Part of a small language model's weights.
Size: 16 layers, width 64, vocabulary 8192, 3.28M parameters.
Architecture: RMSNorm before each block, no biases in attention or MLP, untied embeddings, normalized queries and keys, exclusive self-attention, value embeddings, a smear gate.
Training: a variant of Muon for these matrices, 8014 steps.
Each number is 500 + 40 x the weight over its row's rms, rounded and kept within 0 to 999. Layers, rows and columns count from 0. Numbers have three digits each. The size before them is the row's rms in percent of the matrix's.

# layer 6 MLP down, 64x256, rms 0.0962, rows 0-63, columns 192-255
103:520486470560528539543551462477515557446550455505566490525501471499510481487557507484552438433466549499481511504559501475494518420445501548496547538442503541531486495472506485439499448513423484
096:519560477514510458523524540545524511460502558506432527500512462564503519539549471511510522479516513465492510443448514494543501484464377517490491607469505442491556475496514506449500497527455507
095:461485484476523506468470521463507544438510472497524511433505626553491525489499506458516510406437455492533408527492438499505483614485485464547460484509506507535485519413523505542501501534549543
108:526499539470529528525474498507446513452495556501539465489504511500500498537507541485459507451556574497567520466435454476429471486558497406527496518392507452394515530484444557520496470511478539
101:456562546486472512559503541490521534527384452504426542460495453449514503545446476501540479503614501515527534506549464498482386498490465541454564507499534541505528507474459497508494461490502428
095:474545579479472550565495506538441497465507421505502496547481566538500498498431476569462563415501473507491479477501512411513501519458487505513452539588496497482512499552502456522504500545513507
094:483496484513485527536431432509462498493523570498455448474515444563496501444533498505507566455440442519452437487475498482498421563434405557480412527418485469473494477511554498514492521497475518
096:563417498522601534507511537544508479564478522500525495462483392575490521547477497518404532449550529495542530484544455489548532494460457527526577525512470564498584510503552487544505455423534484
100:542534464498474455511488511562579481478452494507542509450510420455508502487547529488443458583558547490502467525540536455570502472491480528566511474573484569480518496477461537520498579465512525
091:514474438626460521536530504546478532541489459504494492458506502547495508486474502521435510481517483480478452517463483490523582540512525516541443441459493551498495489582565482533495583496545524
095:509542489520594422465444532475415511490467546483535514522494501453496505595503471559496452522495443481501518506504524500489535481500501458516534424524529524507547502422491469568496540531607530
099:520518475571448494499460486433522524431536501470528519438479535406517514442457500494546532493525481514525512549462445540517468445506454446612523512511495619483462502532460565457503414530460453
098:498516588563491473524539463554550553554523534535598616519528519476509493523506512441505544522538472495576564539444494531505497504451484447592509549538479576442471520530570487448496496486502512
108:420539490552501463485448503566463476501515557498471500507509565445500485561451523487523441467465449498496496561524479548436556561473515451510441512504494470487550499568475513553496537496559540
097:513535538604573524460515519488465439527536500496532514478517516541490508563502525505460490476467530525526474515521522517518470535571585520522528432424502520393513482459453477405501547469487522
106:468510426499520487463518554415535537558494550501430454512481527601507495533515494523614462546466475495534510480496481489556464520424526498428609498440501477467565502528452454492503552514517494
123:464468533423544498479546552593540344501519526498525495445515511480502501544504495483422456526432407498533484491474491520417505586476497506514531525548476502514474497477523463497498469482471505
104:574375548541474534464479485570500525541520574504480515503515505513507503458532513501510526509532552499476551463481533516402413553544565556465532516529513474508517500501484425468505516502480492
098:494554525468505550529448565515501450551539472500448521459492479577496507549597532533513512520493461484422496587559562477481566504509484549554501470417499497434483505574557563492503463499556542
110:520567534515498539497494441531436488463491526514492485396500481530507498522446492501527448473529490506506498489498456562565538461514522501525567489511504515484537473534512500430512422500513436
100:529519476557472510529485462528572538519468487515399528522483501472501505534546476493485476472522489520455530565492569513574510560495543485461569571533499565469481500535515519539533570519483456
099:469517592538507612428457528480519467505526390494499488464498393533499521512462521489479506474563503498516454542538427458528443458492542499486497437476515532462540509466456511574500477396580541
097:538533506508516480481456471477516535479455499477548413505501477517516476483459470518575542537523578484508439466581624529532513472507475501501473553484492493456528470517461470497515508488478450
102:512454487587421550530558490490552526558422455495449621569502483508505505532546497572489513508487444530398547533389516488574516524453525484504560497492508520521515496523480526488502579493427543
103:543441495528432539524406487531522491443537449504482518454520496533514478433483518574534488469456520509509513454556474546443476457496504513504507434576524514449528502485504478490489461460506432
104:486536587562488440472535451455482534530487540493438550464499410456485500507505495499532514513518549498526512499392541463455473505451494440463512514569507527531492497503480570495493460518471544
104:479451568492484497542507470388335488467474536507552507532501428464504505426496509483497507458489518502449429479522491554490578455398615548488550509507495551504388522443462484512503488517422408
102:539538474526519521518475506503483536461518428502528473501471507485506499514431493413539498556463468523548515460473434547451532476473512518487498481525498420527454502483533502472497441475465472
106:482505514513464486499537548483581506497590568507541528502497528494483523516452514479498493453544481496444386555522571548534546500563446528470579498549505495532478485490514511469514448494490485
094:566520451568486489556404542524487504558549464517466505543497504468503504543508544527476541496531539475494555543503527468507532530426447407545531559489502519544442503479515503530504392488547538
096:489437474494507527452513464537484457454474480527463423450505507492501505474461498482468459487523466494473490485473509456459499496570469462480504462490505537465497486453496559547502480506537454
100:475511523490506549536507494535457458543503515496518477485505490487501499518546491507476522464486488496555527374448440464461521504516490418504519478453480472530503517522516448499499485534479457
102:413578418525448400537530472487540520475533523498451488437493531507499502555549473503451521513510515492475548450509538538493544486550489515520422477474527463437509493508438483432492546507532493
102:519531473539499456497518420510519480469569541520531540559511481503501496493462499505537536437521511500537498444458511507575442430571570493481518451503528531550495506465509467523480517446559513
088:549495542472525483475574510386545566472506463482506517479498516546510493567511503538548462555529524497489411507527446459534531514555534447498493503542520520497521512485458486444497462480489533
098:453494509503475456532503588462485486492465503508498503470490516521494495465529511530570366476481428493575543512566493466488495568519522563510495445496498447487472503451495434480498470455627489
097:368486506497527537500598461469472490493428476516490504516508496517505524514484490462474506520480510505490482483422481555498523556462415518433445474501492419589505514565424434559499514536515484
104:485449542508405583480502512469460509426525463503496567522499485535509501530560502525470510442496542515486585458556567425507470539504524467534528491460503474564517470503479495466499538422531495
106:487520523498488440514485427503493527473546532497466574450502525440498499454521497478479497483517496503437530537510502517453408464473505469509431448451498484467447494506505496447494463441573527
092:521490483445572546487510435557613615525544492506526533600506490559514500533535502439471524415570467486451535515621477547540439501455487539526487509512473480549550509489535515483493594516494544
101:480525482488527523482543532514509510490540431525507556581495550529521519416525501469554479400455498524475475452470497540481438478530454478545487489409453488511541518556501524516490436537526544
101:452477551498521506486485505375494510495554599500461539548498475483506501423475495521546502444563451530515490474502434487505563404448438468550514589515499475563510501569494432398497501551502571
101:511508517490480463494436436543514415487520445495491489505479491521504500535516460394545455502484554503482527484529496434504460475531549472535509487551501501495539472498593374564502547522504512
090:435528480507582532472476518495484434546451504499452501489496440533498500458444478523558583480470520473452448522544499497485499462466512486476480484481518476497471513430439546538501561480424503
086:496421570521518527518525494509517541487524498492491603569492403462498497517460504472451446524508489500455435505514502424491453492538536543443480526484478454515565490520463437548503488441448473
101:508524577484581446543483499489490556428559473541450535495505477523520506492576503504505548489499466476421442502543520406561482504493495452513498545571505566429463496511558483484496535503422510
089:475497466543528458442524499444395437536399515499457429503521501484466500474482512568477471480498445490503434512532536533494513480454499461556543503568490483529448480478528521450468480507505486
097:549440481485481508524426518526429517479450532494517497472491479550514492469451495517402437522481474493507508538475516510461409421522585536444484490534507569593509502482425494503495516452489524
094:426508490468471568474523500459448445535454510532394511533484613505521505486502494591581511471523548502511436555494412515505554518474551490491478480546503571606528510483522492462484523556561589
112:499425428436551532520500446515506503554510451492488456477501498518499493521481459523431442465460458503432464498480502526489576416469487445440551450559524469464438486510442515531495509442505520
106:472461520491440485550522475525481524469449476521537573484500519413498500559533534508523503494521496503457522524511481556451423493539495418488507524517506461487537528505539433415507479525460514
097:505520439534450493556483505512499542549513497501546508509538520476498493481576516481491528479448496541492514513564457588608511420460527496576563497518486559520538491563438577485501478473543573
107:522486510507568413498486529452495471477556465499514517469516494495497497494563502507493450435491429522501452519509493487437535538520509414385501479433508497474456504403538516499499433514458472
086:532453551525422556444458541487560510551521513500524539545510464504478501479478507466482548491608428507423445523564450471458468470437514448515485503497495499519481507534498529509496517399418503
108:511450524481521408505571538491438575567528455496426469512495491477503504530516507521492566454481535484455510567490469432499526567471534577439528533490496509445470515483541551494501550542471430
109:486562536447576495507531508498461463483521544484461499491492474477519500555542509425483522497450546499513496446553483515448473465464418519435510520460503471565482499519470509460503501565508539
110:417454531453426569466487525491499545542517530517458502478504473587510485524492515487509447485445417500475512489529435516481498361491543511449496525485510463530535501514441554479493510458443448
097:498574482424476563461564548448508527483482479498504475516497502420499504547521504533466443485534548503531560545493460558508419508477477495479564588501478507474493492548561486520503524491525533
088:511495468486505454478455596562535590562515582504478518511496517508493500467517524474423520499484498502463511490515589497547543424459520486479524542542498431576472477441440456555495433535571475
107:498496477504452504592414458449473460537530410499486505556491534464525503555449503523446526504441499478498491596556509434517524474503547500550567584524506503458467524543460482575500512563482475
089:433502458416545503523497480548497490426466501503479432490482455538492495438462534486529458463468492477535471480509454462474471486466521601527486565506471453545470491555534553536482450555550476
090:594474527543454549499483476504478504516465444484465521453496527420495502510510485481517518549494560507509491494555543458473527468494522525461546593509515485473529497451555485543499464560514516
102:521543584482438503429535444410519493440435496483459481409498455553508466475463500467448485531494454482566468469459488473483504444397494500536573445491470472470515521512480523511468543464487515
102:526479471507499542526473485510485485536550587509585496564500461443511517507463507591466530533537514475601514607501485481512556511556570487532525519547504569475498491525561476441503419513456481